Weights of a small GPT-style language model, trained from scratch on English Wikipedia.
Architecture: RMSNorm before each block, rotary positions, no biases in attention or MLP.
Each number is 50 + 12 x the weight over its row's rms, rounded and kept within 0 to 99. Layers, rows and columns count from 0. The size before them is the row's rms in percent of the matrix's.

# layer 4 MLP down (transposed), 320x128, rms 0.0561, rows 161-169, columns 0-127
097:57 66 39 55 36 52 35 51 39 49 47 28 49 48 43 43 31 59 49 56 54 49 45 76 74 55 33 21 53 50 44 69 65 67 48 37 46 43 76 60 58 66 33 53 53 47 39 53 35 28 64 49 52 70 57 58 38 36 59 41 35 73 65 52 50 27 67 82 64 66 52 64 52 32 57 54 23 59 52 32 53 65 48 61 49 56 59 48 69 50 61 53 40 48 46 37 60 53 54 38 46 54 49 61 50 36 42 54 47 45 51 34 57 51 46 28 68 48 43 47 54 47 46 68 50 42 26 57
098:60 47 51 70 51 46 70 41 42 58 38 60 44 50 63 58 56 55 73 52 58 42 62 52 65 44 58 34 59 36 71 40 45 60 32 41 54 69 54 46 69 55 59 50 47 42 45 46 57 42 54 27 61 47 62 34 60 56 40 45 55 34 53 45 45 62 69 69 65 60 52 59 60 48 50 23 49 42 50 66 70 63 35 43 55 71 67 55 36 45 75 57 52 46 58 51 52 47 53 24 62 57 39 45 75 55 77 37 46 67 62 48 73 36 47 56 66 64 57 47 56 60 37 37 19 69 45 48
095:42 44 59 47 76 47 50 60 38 61 33 53 52 77 34 52 57 42 54 39 70 36 33 51 56 42 63 52 51 38 53 53 41 66 68 63 39 35 56 67 29 49 35 45 42 67 38 65 50 41 66 39 63 62 19 45 68 67 36 34 56 51 49 38 33 48 54 48 37 58 65 52 43 35 39 49 42 48 46 30 54 75 54 62 58 48 44 41 53 45 50 62 60 65 41 49 59 26 66 59 60 61 37 66 21 53 58 45 48 44 42 52 58 48 46 37 56 50 71 45 46 74 51 77 53 49 55 71
098:58 32 64 72 43 69 73 43 57 42 54 60 49 55 53 39 36 65 50 41 44 60 31 46 69 46 41 40 52 85 44 46 37 57 19 47 53 35 63 41 27 56 37 64 58 65 68 54 44 56 42 56 65 52 53 82 33 48 54 65 56 36 43 70 48 46 58 58 51 45 47 36 67 73 39 44 59 33 61 44 41 51 54 41 52 57 65 43 51 39 53 60 44 66 40 31 24 48 49 47 55 44 44 42 50 35 43 36 48 53 25 53 44 35 49 55 57 52 45 55 53 41 53 65 52 15 52 46
098:57 33 59 59 30 43 29 53 52 53 47 41 56 48 61 45 25 67 75 40 50 38 31 36 30 64 56 44 49 54 49 68 54 47 57 57 57 61 35 27 52 49 52 55 56 65 45 36 29 31 33 37 44 35 61 64 62 54 48 55 42 47 49 63 56 54 41 57 48 64 59 40 38 58 49 65 54 39 41 51 49 50 40 47 66 52 31 49 62 57 53 32 32 40 45 36 37 34 31 67 71 53 33 66 60 27 69 46 50 58 46 48 69 44 44 26 60 46 78 48 32 52 59 52 64 53 26 49
102:39 59 50 62 47 43 31 30 60 62 40 27 46 78 50 84 40 32 58 52 58 46 48 42 81 37 58 08 56 49 31 55 27 38 58 41 41 71 48 50 63 53 53 49 68 45 52 39 52 74 41 62 51 56 39 59 34 27 45 35 47 50 48 53 41 49 52 58 36 58 52 63 51 38 55 62 53 57 48 57 30 65 42 66 37 42 54 48 42 53 64 52 67 49 58 58 62 52 40 51 39 43 28 49 67 41 55 53 57 30 49 41 37 45 47 45 38 39 37 53 43 52 34 56 69 56 59 54
096:52 48 62 66 59 50 39 34 39 44 53 60 41 54 19 60 37 68 34 48 57 59 52 74 50 56 57 81 22 50 43 39 55 58 42 20 59 55 36 34 59 47 39 57 68 47 46 64 41 43 48 51 55 39 25 43 68 41 48 56 54 67 51 40 50 55 51 52 60 67 54 33 44 42 49 39 61 43 47 62 47 37 56 54 53 53 39 39 27 70 49 62 46 54 53 56 30 58 35 43 45 51 42 54 58 66 58 62 47 33 66 82 74 50 58 42 63 51 55 43 47 49 71 60 33 62 63 72
104:61 73 43 59 42 52 49 38 48 51 48 33 70 57 39 57 20 65 47 52 35 31 45 43 43 64 61 57 53 41 37 36 50 56 64 51 38 52 40 62 43 47 73 31 39 37 70 37 62 34 46 58 36 46 65 37 59 65 55 60 58 46 42 43 51 68 53 42 32 32 73 27 70 55 53 46 39 21 61 51 61 43 45 51 51 56 35 52 36 40 41 68 37 45 47 46 56 45 52 44 36 43 20 51 44 50 55 49 15 44 61 49 59 61 49 74 42 38 53 64 45 46 36 48 53 57 59 34
100:70 67 63 37 55 27 61 53 54 63 60 61 58 33 63 67 60 56 29 60 69 46 34 63 47 55 46 54 60 43 46 34 46 72 41 74 45 55 38 43 55 46 50 63 32 39 39 19 39 39 60 49 70 62 70 51 59 51 55 57 42 35 47 54 55 29 63 68 40 35 40 41 30 46 40 43 43 42 45 54 25 41 55 64 42 43 44 44 47 30 33 59 52 46 55 44 15 57 49 35 43 63 44 63 55 51 37 41 40 72 71 47 52 46 43 63 64 52 42 56 41 52 44 71 52 38 43 46
# layer 4 MLP gate, 320x128, rms 0.066, rows 162-170, columns 0-127
087:49 21 42 57 43 46 73 33 58 68 40 58 39 61 50 31 47 31 63 42 42 45 45 36 56 54 28 52 52 51 51 28 45 48 37 57 36 41 52 41 20 31 53 68 35 66 52 57 50 56 56 49 44 47 25 42 41 56 52 50 37 63 60 87 50 16 50 51 52 49 51 37 37 28 56 68 56 40 51 39 23 47 55 51 37 50 57 39 46 47 48 33 50 60 59 53 51 59 56 52 62 45 64 38 32 41 39 31 35 60 45 47 45 46 55 58 53 50 49 56 18 35 56 49 56 32 38 48
092:48 59 53 44 50 49 33 46 44 53 43 60 51 48 35 29 65 34 55 50 72 49 42 55 49 56 45 37 53 65 52 50 33 47 69 65 31 41 47 35 68 70 43 58 53 37 48 45 42 53 67 63 55 43 44 34 51 40 36 59 55 65 45 42 33 46 37 25 18 45 53 57 55 56 57 57 45 62 56 30 54 52 67 44 58 67 48 16 46 54 80 48 58 57 42 41 81 35 48 40 29 51 51 56 44 47 74 49 45 45 55 68 64 61 47 30 64 61 55 56 61 58 66 78 51 37 57 64
101:17 55 50 76 50 44 25 49 54 46 38 55 61 69 44 64 49 49 43 62 42 66 50 62 72 53 44 61 32 57 44 34 47 45 55 56 71 55 60 39 57 61 39 75 62 39 59 63 71 41 32 49 39 53 37 39 58 47 69 55 45 38 44 67 46 46 56 37 67 54 63 46 47 35 36 42 57 64 52 45 46 57 69 54 52 54 46 68 62 32 69 54 46 43 35 66 29 38 50 44 40 58 23 53 54 27 38 65 57 41 56 57 47 64 78 64 52 47 63 59 38 68 60 53 56 51 60 56
106:47 50 37 48 36 53 28 48 40 40 59 75 60 43 42 57 36 43 59 51 52 44 51 40 46 31 56 58 52 49 43 54 39 44 33 58 46 49 44 42 70 52 46 76 55 50 38 24 41 54 39 58 66 34 54 46 58 46 65 49 70 38 44 29 65 40 53 49 49 30 47 45 20 70 48 78 23 42 39 27 44 47 57 52 55 27 35 41 29 49 60 51 25 35 76 55 71 37 50 40 45 57 40 56 53 73 71 42 46 47 41 65 57 48 49 71 50 57 57 47 43 59 53 51 54 47 61 45
106:54 40 65 41 52 42 53 56 49 64 42 50 67 26 50 58 28 37 59 54 46 65 42 46 67 40 56 54 50 36 33 46 56 56 48 59 68 49 64 42 54 43 32 44 53 37 24 62 53 40 35 57 50 50 44 43 81 65 67 34 43 55 45 35 47 41 44 49 48 40 28 46 28 33 53 50 20 45 51 36 70 49 50 46 61 32 64 51 57 53 55 30 52 54 36 45 46 60 63 32 32 93 38 57 70 52 31 51 49 50 62 43 40 29 53 57 58 67 55 54 53 60 53 33 40 60 57 62
099:31 56 54 77 56 66 53 46 43 75 38 33 65 68 43 47 55 50 32 57 44 47 52 60 53 56 46 42 64 47 60 50 47 43 59 64 58 43 68 47 52 46 67 42 54 41 54 42 61 46 27 33 53 53 23 42 46 44 45 78 40 57 57 46 58 51 26 40 44 64 36 38 67 33 84 36 52 39 53 38 43 54 67 32 48 68 68 54 33 46 48 35 43 67 67 20 61 38 45 36 55 40 44 51 37 52 54 49 61 63 47 56 34 63 62 47 53 36 57 36 34 35 41 33 57 44 40 47
100:47 54 49 49 56 49 47 50 31 51 78 46 53 29 66 52 60 40 36 75 61 59 45 49 52 37 50 46 46 65 25 64 52 48 73 51 47 64 60 53 63 48 73 44 44 57 62 54 66 48 47 63 54 50 42 46 51 40 38 30 62 62 28 62 45 46 75 46 43 44 75 42 59 58 43 61 52 60 75 37 42 41 52 35 69 38 52 56 40 48 55 43 57 70 43 83 49 61 55 73 56 50 48 30 56 59 53 49 31 61 51 65 59 43 44 36 56 28 51 47 62 54 69 46 39 67 59 21
098:49 38 58 58 65 42 56 12 55 56 47 65 49 30 51 47 59 33 41 58 53 62 48 61 53 38 42 64 35 45 58 45 40 47 63 57 41 60 67 65 53 49 53 49 47 50 45 42 47 70 60 62 61 42 50 56 62 70 59 38 60 24 47 62 30 37 47 49 49 40 49 41 67 55 49 34 39 26 51 53 24 51 55 76 20 81 44 63 40 40 21 50 47 53 60 45 45 46 56 33 58 53 63 47 54 57 59 57 52 69 63 65 59 60 39 62 43 61 60 60 27 62 50 38 45 45 27 57
105:57 57 36 70 54 40 62 44 57 48 42 42 78 44 46 49 39 70 34 54 41 33 43 70 48 42 45 47 21 56 65 46 27 64 49 66 41 59 66 43 23 52 36 57 38 46 53 44 46 55 37 61 48 60 30 59 51 44 46 47 51 49 47 34 44 54 72 39 44 42 40 58 43 48 62 33 33 61 39 50 66 51 36 60 48 76 45 67 48 61 46 26 46 22 57 43 67 39 59 60 41 33 41 29 47 65 63 50 51 57 47 36 37 46 57 70 78 31 54 44 43 42 49 50 67 67 54 39
# layer 4 MLP up, 320x128, rms 0.0623, rows 162-169, columns 0-127
093:67 30 43 51 44 57 64 59 53 77 33 39 32 62 47 46 54 64 50 36 37 44 47 35 57 49 12 52 51 65 63 48 53 56 39 64 41 46 55 47 35 37 37 39 53 58 56 56 31 57 50 39 43 69 32 33 70 60 49 47 35 53 35 86 55 42 37 47 68 69 45 59 36 38 39 52 62 49 59 54 38 55 56 62 50 46 60 30 52 60 49 62 44 60 49 40 33 58 36 48 65 42 61 32 39 41 54 48 42 65 59 39 42 50 67 68 51 51 59 53 51 22 60 63 53 25 36 60
099:42 67 31 46 42 28 38 41 50 25 54 64 50 44 56 55 40 63 48 51 56 61 70 44 56 55 61 66 39 34 12 60 33 54 44 57 41 41 57 40 37 47 46 36 61 67 70 31 54 35 43 39 47 45 50 61 53 64 57 56 64 33 36 55 57 28 50 37 52 46 52 43 44 59 35 46 35 36 76 58 52 53 37 74 44 40 71 55 48 50 43 57 77 41 30 59 69 55 44 41 54 72 49 44 41 63 54 46 36 55 55 47 62 49 43 36 52 24 59 47 50 30 46 55 56 62 37 32
098:48 60 59 64 59 45 59 48 56 51 28 58 40 44 30 60 63 41 33 62 28 49 67 66 49 53 49 62 36 56 49 44 49 65 55 54 61 56 45 58 47 49 52 66 47 38 65 51 54 57 21 22 63 52 50 37 66 63 39 75 49 32 27 51 32 55 59 62 76 51 64 51 64 46 47 46 47 67 50 30 47 63 74 51 57 55 36 70 48 30 61 62 62 50 51 68 46 40 54 41 43 70 37 46 54 31 43 44 50 48 43 61 28 47 54 55 60 11 29 54 58 52 59 47 51 46 44 52
099:54 54 45 61 43 51 28 70 39 42 51 43 34 40 35 50 29 32 66 59 34 37 50 59 62 35 37 52 40 41 64 55 51 60 65 47 57 38 37 56 59 40 58 48 73 50 38 44 35 67 50 71 41 42 58 44 60 54 62 47 52 50 30 40 47 49 60 53 63 31 83 32 53 58 51 60 67 58 56 46 38 40 80 63 36 55 62 68 60 48 47 62 71 48 56 35 63 39 53 35 44 50 41 30 51 51 53 48 62 57 23 56 46 59 55 27 41 36 37 42 74 60 53 39 42 72 55 40
101:30 55 52 36 41 43 48 38 70 52 30 54 67 43 40 72 38 68 47 47 69 60 48 34 43 76 47 41 49 61 51 56 58 39 63 49 77 42 68 47 51 52 79 34 46 49 29 62 25 66 35 48 47 47 46 49 47 50 50 45 41 49 44 54 49 59 54 49 42 49 19 53 31 58 33 62 57 51 59 48 50 40 63 50 64 55 32 21 52 67 49 42 65 49 52 57 67 39 63 35 27 54 38 51 32 55 37 59 28 46 50 54 61 49 67 49 26 58 52 55 37 43 69 62 39 39 58 40
096:45 71 41 47 67 41 47 49 40 50 50 74 57 42 69 43 26 45 45 65 52 41 36 34 48 62 54 42 34 62 73 50 52 59 66 58 57 48 40 43 36 45 72 20 63 43 40 54 57 61 41 32 05 68 53 63 59 46 60 61 38 37 72 46 47 68 37 53 63 38 48 54 59 55 51 48 39 54 55 42 40 51 47 49 62 42 51 33 66 40 58 32 66 61 52 51 32 67 34 47 54 46 57 40 30 25 46 52 47 51 34 59 45 48 61 50 43 56 83 52 48 50 49 39 54 57 42 42
103:68 21 51 36 78 64 60 42 62 46 53 59 46 54 63 58 60 24 58 33 55 48 37 37 40 53 55 53 53 62 71 65 52 43 40 67 53 29 59 48 54 31 68 68 49 53 35 62 65 48 42 55 44 47 42 49 53 57 31 36 62 72 38 58 28 44 56 51 49 42 70 60 58 42 47 57 57 70 59 62 39 58 62 39 41 49 61 71 55 42 57 41 69 42 43 48 41 37 77 58 55 60 56 48 59 47 60 70 46 51 44 35 43 17 56 39 49 37 42 69 39 43 50 55 68 51 61 68
096:64 28 59 29 44 36 53 49 57 56 36 53 76 63 57 52 68 64 57 66 40 39 66 31 57 20 33 42 50 60 42 46 28 36 52 48 48 20 47 50 53 38 73 59 59 45 42 53 50 46 41 57 76 65 40 53 35 71 45 57 53 42 40 53 54 61 45 55 54 58 24 52 54 66 56 44 45 45 59 47 27 30 39 55 52 47 44 46 60 29 50 66 57 35 41 60 57 45 49 42 71 56 51 36 51 76 61 60 37 51 55 51 56 35 38 60 48 55 72 37 41 54 38 57 55 36 75 54